config.toml
num_key_value_heads = 13
init = "uniform"
init_std_down = 0.0
optimizer = "adamw"
Each number is 128 + 32 x the weight over its row's rms, rounded and kept within 0 to 255. Layers, rows and columns count from 0. Numbers have three digits each. The size before them is the row's rms in percent of the matrix's.

# k: layer 6 attention key, 832x832, rms 0.0267, rows 298-319, columns 208-415
# q: layer 6 attention query, 832x832, rms 0.0267, rows 299-319, columns 208-415
# v: layer 6 attention value, 832x832, rms 0.0261, rows 256-267, columns 208-415
# o: layer 6 attention output (transposed), 832x832, rms 0.0258, rows 256-266, columns 208-415
k298 096:156108084135193155195143113077096130152140093100150136104147209141156096090156114199077160116179174132167111110129193131112087114122108197110067148148111197178129180126105125107126050121172106120164096080136138051145118143114161137150161189120107131198139101179125180085115114108119131117114105083158159101157166104095190144145131081150138106187190094161128118197094088060101134094111124121162187081148148170109135117145059061077160071180128096144079111063123071099123161119100101148198184107118146151148166169094117158149127109120083127133105156138165156132062094094126111147124163124084158121139117097005171085091158128109
q299 076:133175127147125117159193089128111069087173077099058170186170154125141119104107132171141116139135176085146162122149090092111082148132111116110101129081117065070146136109098101140172116158118166110170080122113137123151121095139128178198113173107100137113136085150140149121103110062100120157132107138153151114164135124225157117117145149181193102106194110097123125062165117161093107135087113130109102133079092066125116081117111118117180135125112077181095111156176154168106085200171082136116136131118146115140123180082177133185124137142091131120134126113174144102106092078129148091160143160069159109099105059182155128091146064101
k299 074:171141113116158135116179132052113134125255134110139105135135119130135162106121118150155137119141177136181127102136162082093113134114103131127148112111113093140106166153168069114125099123183172141134117054112131109143140094133162149159143089109073164107131121113107146122120076074153081128101130118163139105163172094184147097128100056139077163173166131150165127133113086175183098115113101157135108134114147179179115131116190077142072098161157123129136165141090157100139131152142217107162187157126083148144192125121122179121138130117106157121144132088139186102101110121121122123130148096159175142149075145064130132113168142099
q300 082:098173195141172024144116153097090156170121159143047145089116150140144136107120157105068146174087114122092141159126143125147096162166136102186123128088128145153164151098145157130118107110102123116157108138196084145140139113168135135115143124113165171120154118124114107079124094117117191137082127135098067118166105119119170148161127089199155164154103138126155132193103121116096083117102110086100114101086149107123140113129151168079112101181110092136092112114203158148141100088164099090195065107131054090145149180128096145123144099124166121148171146145222173140134151084118101101154161125050110097168107113065209130117108104148
k300 106:158133138181125115136170148112126116090111151115147126096149094069129157116110135106156145120101140114098113121057184187196128158155133096135028194089174209113136105127199116073115111157105094150150122119121122136053137167099085151120144112115127106141145151147133133146120137145176133075126105104149146163181140130088195147132161071079149144161168148103101143135150188100153193060127077096131168121095086174122112137086115123149145168139137124149137213131177119114161087146109125159079121051188173096112173158099195111058120154119070086165162157159095114149138148128102114165076130095166080077053175161147150139170126155089
q301 092:151198123079125088086097106186110143128111162166163114086094147160104159124129099128177184126095106168143093144113108129089108106139125146147118111103173114147078166178127147125107137108077055174181098112088193130099125160130165141115148083118121153137165151150107157142131137163176139136143124145120074063108093110123142138150147193094125177131144116150163120079228052132152174121123100165131141158118133096119137129139103093236151122081121120124086105118123175187173096089094150135145143123157184164119103109134160111089140104143161112143185142130169163186142100101110102143105101113157149202209165144122106080098117082150
k301 097:195110204081175130105116108186092132100134066164187111175137099098087131110088086114104092116116144106097148117117147130098159160179134089138113136116153099153145138118068090117115163077110137129122219145139198154119136108164174145098150120123151135153161127141094160178166109144138127122122166115099138144159172157143139172145108127150106102154064082151063149164160102115115051116155128126120129151160142158102115124146159159183106145099129111178111098118101136129175136134165137123072117104146127163137135127206154158095121138123120089110185113101136120103104121178115115098119096149172067100130146142100150082156213130086
q302 095:176130133100151110151132180055150132179133114141134116123116111123124150113093129115133117097168119133150170193137133106067091107122113137076149184129106132100153095169149140077180171142115100092123141184043136107146133137082152125132169163125130150187167076200139152156159148117219102117122162173211102144120197142098111130170141051096089104073120124147164078108058116137144085161138143153123141087124178098127157170078126090112105155083132137130144170134085154139090069166098088140120164117166151146128082147134105112098112140109110119153116127094135098144194084120178087099132116083132105131144167143106099112170110179115
k302 092:107112146152090092110131125133162059133162107082119162157135188077178128119177083162122127166062168178150125108125126143131134104150138102090186163065141104153088101144157131156160082130189132088162068147181085129143133114099186082166100127131101074111166118141155110114163119097148192091146125123178097185138141096166171105113122124153124114148114122089131113143160110124107171115107179119137152127113079135113118169086037109104161117179106177109142083140143117100135095152165104138119111101174143112125145029115143107078100098122101136091129157124121131183106163130118132051146135195141103171073136128190153125040127132086
q303 093:174143135074144125073143142150116173183138151125152143165087067198149140129171156130125118093084113082158175121137151122142104076156109147176136128079148129130115107122136138153126170118158178126150157126129071092154110059158128151144130051110100136132164095143181123109141108169108132123133184093100166126128106155140178166175107100090117130099115125122172145154172139085158150108130112134115136129103111050137142171092162078074112116176125096088103175054076187132090201112146047180107090104151069101144119131089147142103137143150116155115126113156140160070122165098144170120140162177073132148126123030121178129130143137113
k303 089:114111162128186161156110105149144185160139204141086136139167080142128108106131129135145215148216158158148142132105157118128162122117105108155097146147169123126128092156129154138082085126190160187135103072171189108165168183112113117139087145123177129146199096147164118145100145147154158103135121142087081079117071074196163138076173147095092172124206120072123190126184136133117109144153103181058168126084090161093160111125127114124175132172168110130064132120115125177105154157117124114126148058193135152101168095115164108179129136112116162097119104184095124099133155159151150154128163132147153169162083132109202173189171158149
q304 076:130213131165160121075189056177138117066210142139165111111159111165122146121130129122104158095171184139164118180185094090110113093125089063110149065109129018145062181141097142142158152118102145117174065122096175164140139108148173159147054139153125127074163115131106160107131070088085147160095107131130101123154121088213127157104168100176152120088195097094133124170166106159157140172113152103116119115047142127090128111131153141105116151175107101201120098164166130196130102140123074072142140093122124116111141177127145178104101095127134110100114118083177177074096117116091126131122135123089141084147102107128148066088139082159
k304 039:161105153167148108096127131069125176130200079136107141111126137157125134084104092161110157113182073065119145076149170105158157125115070163130193148145094069154156144091128103115117135127131133171080130125116096141147109148128162144141162085110164144163147108136085157091109107078078122116120142135129136159124148126169141069149147119122176162149102151098152144147150130120162125176176105120202134094151137157127048139117140086109151143132109172171142080110133159124133204131129152133107145161120076133122131121150151141175136130150110096147098111125108113098101153113113116112055165112151106129132136128096085092164203133110
q305 096:129115071142132154156164073079087090138139140139064110129141102151179043114128124093172103123184174132072117150131118116178138143140117087174129097116149137129149154178127115183096120146152180103129087129130134106121159129146143122140122149178059107141129145142085125119122083159092124145173081167118137146088115090112099115095102098175154111154158105142085143161098132156172133115100123149114123142194101173113107118131111206108153126168113122117070099098140059133172129137155179101089158140167150100102137176116093069089130106098122096125134121139127127084128103137163144142177111161109120119114097101149154142121129097181
k305 093:136179152125101183105149117148070164189126123129118094168111085160102089156104139145089124120158111107129127141084126168044135129134115148159101138097187127060126061066092146145180144131100174088115140105082129112165125121128045145102090130084122127076092104131138099070131181159126112157150107124087128115122152138106103108110141134084097164151141199136149150077155050121122154112132123131123129147087123119168154153136116102069113125110089121103153172173113162117072165191134142140203150122042105150136104124083084154126081169136169201078134075141117148165123131096108111162139130130126195120170120149080120174120085099133
q306 094:092124146111088102119118110118085150123122143132145114164150084124143081153146144092108102109103121109098119102099132197153054140168138112130136115115107106122101089100097127082103107093129147141158122150153138128165169145198087147128165141126107137087083147120164131143103125130158180168089079127092135155159058089146157157107139174057143121107098120125156108098191180114129134148103139147147119150082086128140133125074085110149130161117124127138095137150126139123109199125186139129113106123081179083118126098109155156066162145130133145043160059108159102130145125122077143155150100124077129166106098054137152098133140061136
k306 092:168158168158148195157145167150162138174121113208084105113084078147101144090071072101087146091171143117106134158076096123074159156149096151144107138035116126120095154154115101172118122179078159203097138144112123149139103157133097126095127072081089152114091093122102116112156144149135094163095140107082168130093163163136106107107150139107100162100142103129128129136167088152106093089167104130108104127112099143135117108156163131155104167106100093134082180168121148136124183195108168111119128102080095092137105101131088148156109104141118085128162116118149128108125154157151148132111050102088115084095171134152132138143124127129
q307 086:140076102133178122138082171109138123125141096175158113113100117104136134127172126141131150202115147096114194105083162106166132096096114070067123111167100127135129173138126106143110164129142113158145091106164118102148128093121158118067100148111108105111174129070121116135158158155056110118099139144157157112105117109128082163163134062155164189090136108153113136128131142143179117146122165125082157150131098169132137097047156121183124159131148160119132134111139072110155154104058129170161078123130092130149149138084108123121140185101142108099042089141130073104175143139182134172115174109158105173114110168118115093154122124133
k307 083:138146080175131163131163101054145094122104154074169140158093149146112149113208082190145093138115093084107136118122158128146154102116095158127103139153118147045165099061124138146112141172098114085086146111142169166141131154108167143149069107129141108061115066159155144132145123059093164157155084067124129166131151170140160153146114097106152124106122142140067110109162107098143206093147118143179142145137167107086117136139157158129125069106076152138098156148156098123131152132201068149129180115097121125151083160133161113140102095118136113069152173132096051125143127102108134152140122126210202169099090076093137124091122139142
q308 055:112117141181130113057116113127119127140136153151143069128164120108119124105142144160128148086059069139160201093185115098148161066125153129224135063106109064163125082136042142153137176076138205142147141159138105128113091140083178137114101055132113094076108151141097144096136153120127095138108074133096099076104105149149112158195093160064153094144131164158143193170155118132154151164129137105149110175128191134143138102098099109084099104132136198117152104153122063137106187142099128178162054142057096175109130143150092165139159141132107104070102113120179135134127132092115157124090146140146138146175137146125132104142155137150
k308 185:122073149157154142185117174102119089132013138093115162123098147135145125083146152096085093116090097142112086106051194199177108149140132171105054163126164224147151138129181130139093127177078076177105158142171118083109132182129087110149167158120147101148126152129116101152141195189161157152154133125121120122159107149030156163117136186095166080154109116147114127088085122062031152084136155077144164134155104127071118134116146184118153116123136164108117121094154138111139100112124149131133140087190167093112094089110137058100125146139151123156142130153142095143127090148110103167128129100162094141101193143203104157144133135115
q309 074:144084052145127121046154053172159098099138133178099118151172134069141137063110142097156124138155142131160135126144075163181147155172143088182139143189110106163131133185082123161118125114078131118093105056085142151152149138102137158182100137091113165059127112153114130137126137164115107125194106135194045122135127117187113109140087197182122109136157125107142078108118141157161138158129094125101132160162113107111055110136127114127109176153113143153181095131119101065188084187080105079063082080153101138132133157130070087132119108127136079125108106123164095085089072155211132109118064139152112116060091175078074171167095156109
k309 113:092063171114102159170118154091104107155055163086113160166070121155136139111176163136084075155096124129137130115052185171187091120142115165110135131129168198164169089091124162106097129148107072160135122130130064121117118133125119081162104166118151075102150138152078127190152192167082106155124130125097106123120130158046125132155168174099138128188105170174063112105104180091058120099135139123129100141175116150131125140131143105117160106080137172097143176064111107136118141145139155117156094167137153129139086074135137111112155185132102136163179150155136100138123109145141152152116177079104133152158175092116087134164142100137
q310 091:142161166149153161109116077140110146133135174099122126123133132130194153108105143093165091089145119142116130152123111117119143160145115159155127115167079118075087081154117131096119150163151140111145163183155122143101114142166094170134111120134126094095092159132159195169077163159133126121154079160115112116134181072163153134102132166063143131151112131205090125127107091091151125139090131110182154091120101161187110120147172161091148119107101127129123105122172082154128067131167178117105134161134158102112139146175084122058056149136091132138185124140118079119113063125133140123137099099098115122107144153134058104095067134111
k310 100:155129127157138109155155150139123070122073120123163131136118129146153114131141150081124139114127119090206135100075131108099135149102128103114076187101096142127127149134150071152127122134119127169145148154069145137146134126223079121182164148118167150185071126083067112114143161216148121114124151173095122147164147135053181083121164089155130102104074143120146145136084116079089070102112169103148127166098069137119118150104113172113111127132129126118133140076133181084108125157114200084097119101181148121098142028131094143109135156152171155122113106148129160145125160111158111143105156152125129119117149118128079151130134128137
q311 091:131092112154123117157091150106110090174068130126126124128121187088143102109182123095084118078126086105120089136083138191152161138125054180116113151130132203143157133126141152155154084173152158108086193157073132082093081156105138087167166116147137106162117171116141135163164156143127149130140123132145141176095113155085108099173161177083074092173096105137122103133059118109072131123160134114170144134160101169125134136118119175064153113109172167131179058109080137120157097142138155158153155100165133114163170135158145102055096104149145134161148123158123120057144121140085090166113163110188122115116188121133159179119131143101
k311 057:102164108111117096088151092172135128097225106142156114131167149117117117148108119122178148122157167147204132145223072090124126111122132082140127079124080040133119180175074113153157127096163196077159126112145140139133144089148147158111105094143110137095127090121151146066124072084142092128097089151132120158127159100186112139137147071199108181087180115139130118163163104170189079152120118147131146149094161098128131105167096109190158155150099103153084148141157143131085154164096067113144118155159070146153133184149123123184116090095106117123113144129147127122118119099146132092119118135132142109168096093057171108110150107124
q312 091:127098085117136126136139095155128169155153137083154140174182209107135122169151147048121142090047105160112119123168111153136068147163137153128092140132143138148082098134096104170060072113097095154074120106117166093153165165110151140169180145098096118125120143125203135170130171134147151154137045120172132169097150120144215124078114152092122116122118130117191122020030212114134147111097082091154124042139098073173125179165130125142170159131139105155223147132127152106166141129194158181076174113089149092113135118144095055135153133143122122175122148116133099115086072130156138155129069125101107161117099089130081183154128152097
k312 092:115117217113071132122150113173181153112156129153148122143140062138126138107127133145123133153195125159200134172169093079129146083117132120161154111140107093124088107158105141094129134136157135160157087114103125173113125084123151136108078127128108180127174126133091146089152106128129040094056125119062125191111161116147095112158161107110094166110143147158118097185107051204151084119152131130106079153080096152114200116111088116142187125107150107150154179155097112064093109164046172093078084190136124104141157108138104160129102114100144126098092112112167118147165150189104103092102120136102187123163096139074143145088128076125
q313 093:115148176152178121131124042089169113091151138132133067149179088126119074102156103110120097149174156130135110116138128074168128140134084113170134085168128074123128121137132118195185155112102157152070123133086111156110122140140123137105058145104129148123082111075072093100139113115094138106184106171127116161153141132204036159122139115165154139106170120103080143169150135126135083138142155188117108168115147112116127096158164109112086157166125075161127098217214081141192123177132120116123120141106121149097139204148159113151101094116111079146107114094119117022201104183150137105161136124144156077115072178087144092063124105150
k313 123:123081117144133124224124151109105111151000162096128156124107133123138129149136145140100106154125087141117131095073168173191141144117131150113104178127111255129131142093176143124126130165098107146111160126141080108094113134106097143159144137105134147119173174176106112151149181136143141120156133115142106115164108185016169134094134175116170139142116138157087113116113160065097163072152125100145143133144080119123124129137173147113133092096160153072188146092160172116146121115147154131155131129189175152136094082103134111113156170135163154134146163162144131145101103127108123158104159124151062139123171149188089146174157137097
q314 093:117098066123167106125044113094151083151106167120104191137115145127144144101175169144090088190076140146085119153060110124114156061127094111100107025124124144158124165131127129095152153131145113121139111127124113162111086169123153118118108218136061133161123097161144196158160081153065121127156064151189127110185151064086121134108087094158106165109135120113098079156127115161171099074121164113158115134129136174133114120127194167082176173140166082111097122161169143091126139089125141102131149125135115104100130159116123132094137074125142121133167144133126109105104175084120113184133153108086128052112153171068126089171120102173
k314 105:141146110095049121059158089107147214136226135138137081126112108131091142127113085188166187129125081055158160146166141103149144206171161081156163149095123039080109081135125100125143172148158111088124110114121148160138124133157118128120078090110170129118150149115129111091115085047147122129135142140093135128099129115201089108137105094190171140126143130072108149106134123121197184178132100159133127151119150124150106117122116112169120137146082129169149095174114147127116129162187098117120125206116077158194143097140134126174117115144115086097094102089110176115155187120126130106091130167136110112155105093087135089091119171167
q315 092:123142178165142121140101123121159167150122167148184047075155145095145138084210125144093083166114107142116095144072155180115135162134128115137151113108116159125152107136178092149170095144132074100104150090050143177165123146149149124119099112119198096190087128074181109129139097141090196158126180162100118113163117147108172118049132117166096160207132147129175139142121155133093123158141126094132135143163125179147183136171136160103067147120127166123160113170214128132148099110122159096107160076111149127120114155166131128153106090135135172119124113141147110131210175193122109133112146131192122070191099192094092159140153138092
k315 088:125145132068087050123137102168116111129198088102121125140170156153120105124118128164155126114115147162069110132124126092163132069127111095179164067154050092105084081145079159128131108098110059137171069173113138154078066103168160149138162092174098147083138106154174087098144133131122097111152154201166143123133161152150097168098121136121145211130116154175117168123141156156133121193156160168140088145109161109138109111150090103114131137159154125199142155117129109130086168104122080146080125130135127152132153119110083166146122123113103122140113156159174158122128148064179139097116090138081125098166120099128142100144120089160
q316 095:115172113067083130146132118199122152139176093163115113147164110140111135119151104139151079150178185142171127124175170120120131120165150119104164077188137067128112160111070104105102114136135115127091118108085148124151135070058192129099035145154098085129169116131085164123123117104154106099107090111145141159164156088174115149124101100185099102100121127127127129104177103157151116110123177129097162145160168123142103117125110099178131139129164092134131134153161112103097134123153126150058188145114146127114116110102107140195115125158106123070098086112106110088094117118107165162135095113148177114062104146134116148127150108155
k316 083:111091131171145160206103184122104101156000157097091184114086163121176104115171128107062105144086077111108119119079194204136098139136132175106102127116133255147133109115139156140096135131095072173111155155139099085121092167085130098159180147109158096154146137120138131142178170166144199153164148149166105124114113174058158110119137204077163071171101128138120088086089126062075135092145140077167144105170121091078145160151184130105152095111139193090125125117145097110145112100164155128181134132154149117124113075108139091139135136145151159152158119158127100145124082130085084154112157111150093151105175140187085179169134155103
q317 096:151167141137127090079083124162167160113123142144125089123119146132097173145136140155143153151134146133120087176090126171117164157154171081155168138199121094127118166163178131105146134114142060126092141121107175194125158148124183114116142119167108146170139107155141079113139116160155141075133166148136095113121113176046120125083128113188150168120108180149145193120071099155192182132150118119125152132152193146119103171187162173141128117095122149112189165088099112104099109063105163096130172104168114159116130069147039137150135102139099129144162115103130189123126109124158120095096109064123142124165174121100148147120167130127
k317 093:130149138122101107080115138157160101128104153140108134133143116084176166141109129135153124145093096115076114150122084162105121117173134160155127087214181161150147066123107197110154140070098081088182120200153095172148099106093137129099119135144131106136153124109140111132183200143130159136087120186174122118063143121119088119115134167114149159152092115096103132115120117130138130147065183146132099110121073137136079166112103079063151188105150141121153100140101108119151092080167108182103137157108151177099204120124194141071134180142081129106135088119129134131146143117137073118116175138103137132125099113122123203148131138121
q318 098:115047150074104120156135156182116127087141118134110162132149120135061121232109140162118140119089086066114161072131178169134047153158126133117123173099111128099169153080105131141137099144114135138161116092153116083121105128118082117171152180055147128110129115107160091107138138155207157180121126114068085135150122146145154109125124075095152122145142147104151110081136151127122129071102088082167125130096168077152152128114076105156117136145151103121162128165110170124126187132193133139117057097178136115129097117097142122188179151120160124074179079176207138141124136097102135151166102146093153209155147124112142181133142174040
k318 094:098132115110104129138156097112151132152214094143117190099107102130125154137105104098154129118164180193123111156110130116112134100136125104149156120051111073118102153214105139120079095135196141107137064104140143149155127108089130135120093090143117124115132154155123139131096136146081180138146112041124135128113115116182193095157177164140070164123180097099105122149122165164143231172070128153093045153121076110140151116152167062146142203162134103127056166166099070149121177139046088135102135120163139105168155179117118201166126108156065151132137100127092138133158125134194102114114072082101168135118144161118108148145130102128
q319 097:143066099099130091108170132182145094157137102143081188154174166153127184132128119124168131102131151070178182095181080135167164128106123130051092118165124093111114180096130158134103078150108166193136074091169104092142123156112066150173078169105107129107149077218102114148115157099112094117161118095144155105131108136119119124138113146151157094092144128096075125070124145126130084109131132086147168135159096108131058107131150131137130196140107089173126168090133190095069130160156142169074075128098093114125118116070080114095134136090115124164090128122147095183079111099151131136137121133089127178043144142112148174174150156130
k319 092:149088105130048163073164123054139195100206147112166124133077093099099137088106186080145079124133132066167131168133119139127078120134097075141152136143162073138134105145152097119107096084138143164081192065093111183178146081103146124100121143112126128098161162134109173143131093090130088116174109124098070125102119120178080115127107083140078162167159114138131126173103133097181173135144153178148116118155116121162154141114170062134092133083142147094144152144113108132174137153140111082133095173127119179129115086170125121172154124142138127100118162097124068067159095132122118135090176077165145099126069090063097080102156141101
v256 100:143105124141164158125105120124125109121135150092110128130128178085170094121156133093158133084108116125095112064171106134069104133126142182141121122165126126102125202181111114081073173158137115110110151081119090183118222201096111149177106142135089143134140098110110130147149171110132147149139120138104108093135130168144139183124141122068135067117151084133156162169149119148146095088179098147196119157154120164125099076116144174166139067149161107094113159130137094110094078059086150154123153122129164070047104128118081144077136172207092195153152116197124114115098148123125179159096130106121161103104167105131147104095137124185
o256 099:108117137100142109098141136103145118059136130092093156146186111130151107094181116129138141131106113109085110161131134121142139128162105169129176156151138000117128129144100126195124183156095091132120129122048119147121137168133169145118135209146167099157154149143070166116118150133186184113131128125136107131155141148146169123119129110107113067168109116173150102123090112169160165110126113175138093114055065102119162143111144091155089116129133121146171121179149134100119102108137124112126166128123165141102148126159150124133121131091164134188177182118150102057173139102137115162134171129132127071078141101138093073101083125166
v257 103:051139130125119123164138096106081071108117088165099126202165086123101186117095100085158175086128102147149148092106131084166142083092155054130148133195141117147166105143146144169032076097127054093103075171161145168132147101108196135120153128135127103137100056170108108129092142151116123092110125057178176118204136149120085105115149116168100164108104163117146168124148136192066106131098119138081116169155148074104187159125136129100185155157119152199116105121163126133126120156126085116102153163151096099132147075140128112167101108115117101102136086116087147164114153121165097115159138178172148130076136138194144173110112122109
o257 102:169055106149120161163111094148106124000199148126113110201171140121148110127134116152146143110115116134114145142120136083117146122116144102115106061137088162074115154157096160104136161159092127141149123104124115127126101136127171133156179132182161105164111134153144129133151108148153106101115126118141135135115041141090079123138148129114103147133119150126133125095179150123093134167153146158127134187214139175181160133161155149092171124079164134101099099090132098155097149255119111084130109175124138082149127149119146156110161130131122162137145133116094112126126108117125192136105149146103100118087097196152130099138131124162
v258 094:200177145140126132159102193143132148123120137187127115189122134156148123151073089190156179170147112131082181085138147140135127181098076133117113102100148133131087115117147152123107090039108147149141110080158149121175216145142131147157109061172125140153157112168127121129134122146128137133122096092092116140141084085125069096099121089154155113185078106143119138115174101134140123165168119173100112134127151072164105164148146120140096103166165115122148070158086076135096130198141106114135166118108095109120080083119123114119101163131072085072126148101170075060125149095091119149138159070144079187124144096190113160127114102107
o258 094:173202103158138106087137145116071125124098142155092074190138075080119125127109096139134113111105151092193098187113186120180094174159136133151084084115106071115135155139173144156088106154113189120163141127074075135128125150222142141127133141089198104113146081148148031093116150139139138143159139111120101112185155147144119088171121148121137106146137113131146105052090146114107144199115137140112109165070153108145147140167090146110131135152120147145102087158142094075110069255151116107135166118136113145143129134138117159141124136069091166125188140146122113147125150127144103149111120161084107119047096123076092169075134130135
v259 100:134114136097052182105110083194086144107132162126128149143150086118062059151070118107176159158184146118164105116114147098186039141089100127129116141072105113127105101086161061137149137087111080089103120125129134097085162163125095124131170098175167141125127090150150158157093119144134061180130163142113135128128125078117175143116192134131179117173107151194136089116160131147135087102130164189062155104114079071112159128093118092105172119117142130103106132073154132138182206102168140106171142045165141169091153205115089127113113157084140086159142156123144132061143071162188156170147142076195123129109145138155145134133095094173
o259 098:145169129120094147155130146137115118086057109111109103155146124086126137098134092139143125131169162114142118134165145106087093114131086147091120132155120000171162110161099130169105121156134117194075114096094111147104166137156105130112151111119182130132116144101110143168079138064150095149124111150132150156181184146046134167088179116143086154122152181138071097029106110092074148178136121089079104081185116081142115141129144135126142153116109131124088117097066112130144137046121126134083171177138111095146127125185108141162072101108127116130171088142128166109148139131125116165155068113114099119088137141065150167255126127120
v260 104:027144132139071159130171164126106159132118180156153162100194115096125161124117136099199071130102082112141151117169141117165106171146163102106130124071134117126123104074122153126143138130091099185186163130178153118154092113166119123125090111087200106152153096122117121142091110158176184157153117107166118168081112112121113137114123158098146133125077199113116142129119168124137165189097144112068099072099101126183114110140070122162112078145094099127139144128097182137159131146131058147151091153119155169093191178141182170191103157108098113161096124125133189172118167142091125080138131170136127113097047130158160124100119161132
o260 102:122138140132139146112155109116099169238058126156094160093140174149152145131071119076078128085116100141110126111128105155164139083137114124142117095102133098109084136111078126144159184126147120126136095107145160073189130118170067115131134098117129137067080134127135173115110121108207114088129147121101115168153198141162066126105127147080119124048120096115131142087151093161109118113156111072090160127157138129114128132131107102146143064112169115160143151130155137133142161147148125178169130076130167166151139142142116113086135097149105113102137117097144156166119101132146170126165159081166122156170108145105126147138139158129
v261 105:141126139075049113174153094078115153136138233123169166156152124094117118182112136104160158123150078095132136163119069167170130165151093166129111079092123118140140113094116211095101103101099100131165193115190131099148131145164068200095126131143169115090156107135130084138090142140166148143132151117099158145103121079151164116132095105079128134082117140146100099093106155087167141207146159072116106119122088130088039126115071151100120131181137103135162149158160161149121074136131076100166157087101159084157150160138193158169189123137060141166107105198154144170111137089079136123180115177129156110073116182140126138142086088117
o261 102:159105101134161141098163106088102159255165119149083119152130117154143112125124137175188101126151114097076075159088127153101168088155140133165151043084151000147068111137113113149090154101121148172110088114116147094141135123131102125173114110136101160097108130175105203175153141095098097158157142147155097118159170134192129137173135134159085134116123106154122135094183147110086135117141100059121156094112110138114118134140124126130122107121138111117124148157148094127146087159125112147165120103114125147151174124170081132093151125154109144134071122101141128057109106138122132111148233109167117146185115142134086168022139176087
v262 094:098136111122128156155181126129108127139137135098143190148174072116087145096115139121148137123155136136163134098108153131157125115151127159127101091092173137111080122162164151078122167110122175131067079043155078162132143170133175120121091122131148098065101110143126102175135134139127116104099090163054130137057143178129131069107084156150088127076129058084123143168134135119122117117096139144098213161074095168157170060157069119131167140096071159107102175109147102144148141139172111070161181095147110162144114156145066098133152141087150216110181200146113184182170101217129164128163138087153141138176160113093108160111178117175
o262 095:121162154132145140134094150131126148091148081097083150087131089105166171135134124080044107116120143127119089164081129155065143172131121166130158074161129055155152111169125074135106181100121150076137098132178155134094154140194113143106131087137177108128110127123079113125109116119183113068108132169119165114165151145000165100129128115149143139163138132136143124164066116145124055180157116077114077083012106121101143115110136126128155173155126150173146138130099084121157121044122125181106109002118088098114125087156099099143168128163149137158216127137153095131166119133145128118133153175130127114172118134172221165140096111147
v263 090:145108186144093202145148114166102112088132168128135163056140148117131118119168125167159151128131151149123134094147147114141104185112171080137123082164049134119090109105140192145095171168113155129097144118151164171067135137126119167105140110072118118151180084132095164141204164110096155102120117074068157138187142137109112141205157107115105120109147122091086105170107121140103091120119127123088143116173168115145116075096164099060181110139125146099159081143127103115092116139074098084108135165140147092172035092059092157127131133149141078080075104116115098091136166076129129142068154163114151082092131120059115166152122162114
o263 091:158153131077147109128121137113099100065070149120062137125125201121120161157143118081185134092161129223100155148098140120156145109158081078133130130113120143056143098128158118180133169146114059089105092099153141129128146160157133178143133122162096107120127145187096187116134169095087160093083130123081153163158184103251115138111114146086131120152084111148144103123090058100179154117120081201131156091152162112119129152132055088173166152126151133154119133129144085136127038136108146117120183178161186113137154139137149129158182113122123140127112133135127097090119158132125112147146101158140113133162139128125110134206043115162
v264 092:182146193137131143086112158121123057108125158178068109099130108148165139108177027126148103128170153174125125108115142165108178135181144143139125106177139144096094149128103168142160130115148089172140166131162156176183086147103114118107068103138104118170184184158104149164104113155164194101136068089109097096136074103105141178075128106095109097113134165123111154137061107100135112081104080104146104105183128118148108123153168106136128212149145152182115207108050076140143145132134094152050092123106133171126107132046177121169158172110104145097140123124160127129133088104157107106144136129120170118097142160124168185149122160149
o264 094:143126165089110098092108120092088102156228112127137092132109116137186089154126140124085100131112114135176122144072132170146099092119095192111146177175135244134109098081098155154184169078111133143100093139108142110141170089152143090149119076154159095112172145138118086128165087178128173108135132124136094076123153121174125126142131120128107112121094096120163110133005112165136125059138152145156178130255102141117116126137181093110112089175138175163110137094104075109154094167187132128165090123097125126142123153147167135120108157128060105113062084158146120101159116116128097113104093104192123156096147115184131154255102109134
v265 102:169131146128100185135065151147113143111138112073068143180083161073161128087142147130098118103079105147159094185147147191130129129133197125179218123124171138168140106123129123115097164139114174106127144190109120064107107051135137124104190147153154140127105163078124159071121117097094153130072192130114151096205182131140094183182138115102053130179128142131099109142090077106139123139104117131178098092158147127117127171072160128117146128114130162146124047134094096119132139123148151114118109086180107095213086139100123151125102136158129085123150126147138141139104138106103072079093134177142173129114126145105148126146105147125
o265 102:124157118078123131104128165137123101136198111107173117111111132157120114170203136183187144134122137164135196106137093094143120084121111159147123198126129104147137115111110158071126115152117161155133167119148120146125113118076109117136113133172112149095114114149144147114125166120091149139048159109096135108157130137255096121139089130102159153149175128140139072142085024100155183092098141182158176151078149142145129130131140154111138094112126100105133123198148150133145072152109133128101139197163109125163130165126145125159120138155091149133114121147167145131117153142129104132134109124135118164214155138163124116071162087082
v266 096:133164203135133147122193093121075108099132133104111175104130165145149096170123065145125125105136134124116118156092115160090103162156121153166128030125139137091123190098135097104071105084078135133098108114139128104151093092127165173115084150118189120099128142151130127105109150077118153154089171151164143155134170187145116112185162143088051118118187166156124131154149110126114140100126157096142115132190129132171144112100214097155104139128158163134119132163094156105116124090116084081142131143174103141123058130117121099130109075190089190143137098175154123116093140102102137110127098104076106137136161123130100130125141153109
o266 097:111149143175129097130149167153113130085154118098133152106135115221109078129131138155165127125171152141114131111084109085071111143160075124108110193158197134091160085072121146137112176107083134136125127114183143118133168151087118186120136132153153093104105134101091128143130139139084129111087176149068134159140054125087160120103144097143127156169136126132167114206000114145141154163089123161136124147234147155167120123105085097162102135145095127159192114201165151158134107141129125122136119179113178162119121141110071079122141134151132166132129169153148101150151100126109112140095137159121125110094133129170130140109092101158
v267 099:140095213132141137068157148144108159119119106079182147154113143210142140154091072150093145116086119134038130146187114145127149093166174110131127136099097123070110151141093174090109133114143124152132084120182114081152196111084061097150130130072157174162100089091158130152068124148171123095177081129182171103145110118125118145111146182072163148123128174085084093100138098150095141162109118165129122057136169073152106157153083130088103147119126136105166139127105135136123113161138139094096123218128121081150111107166115135141166115076064192065108151145128103115102122200126068129115136095094058142139118175120146155074143085193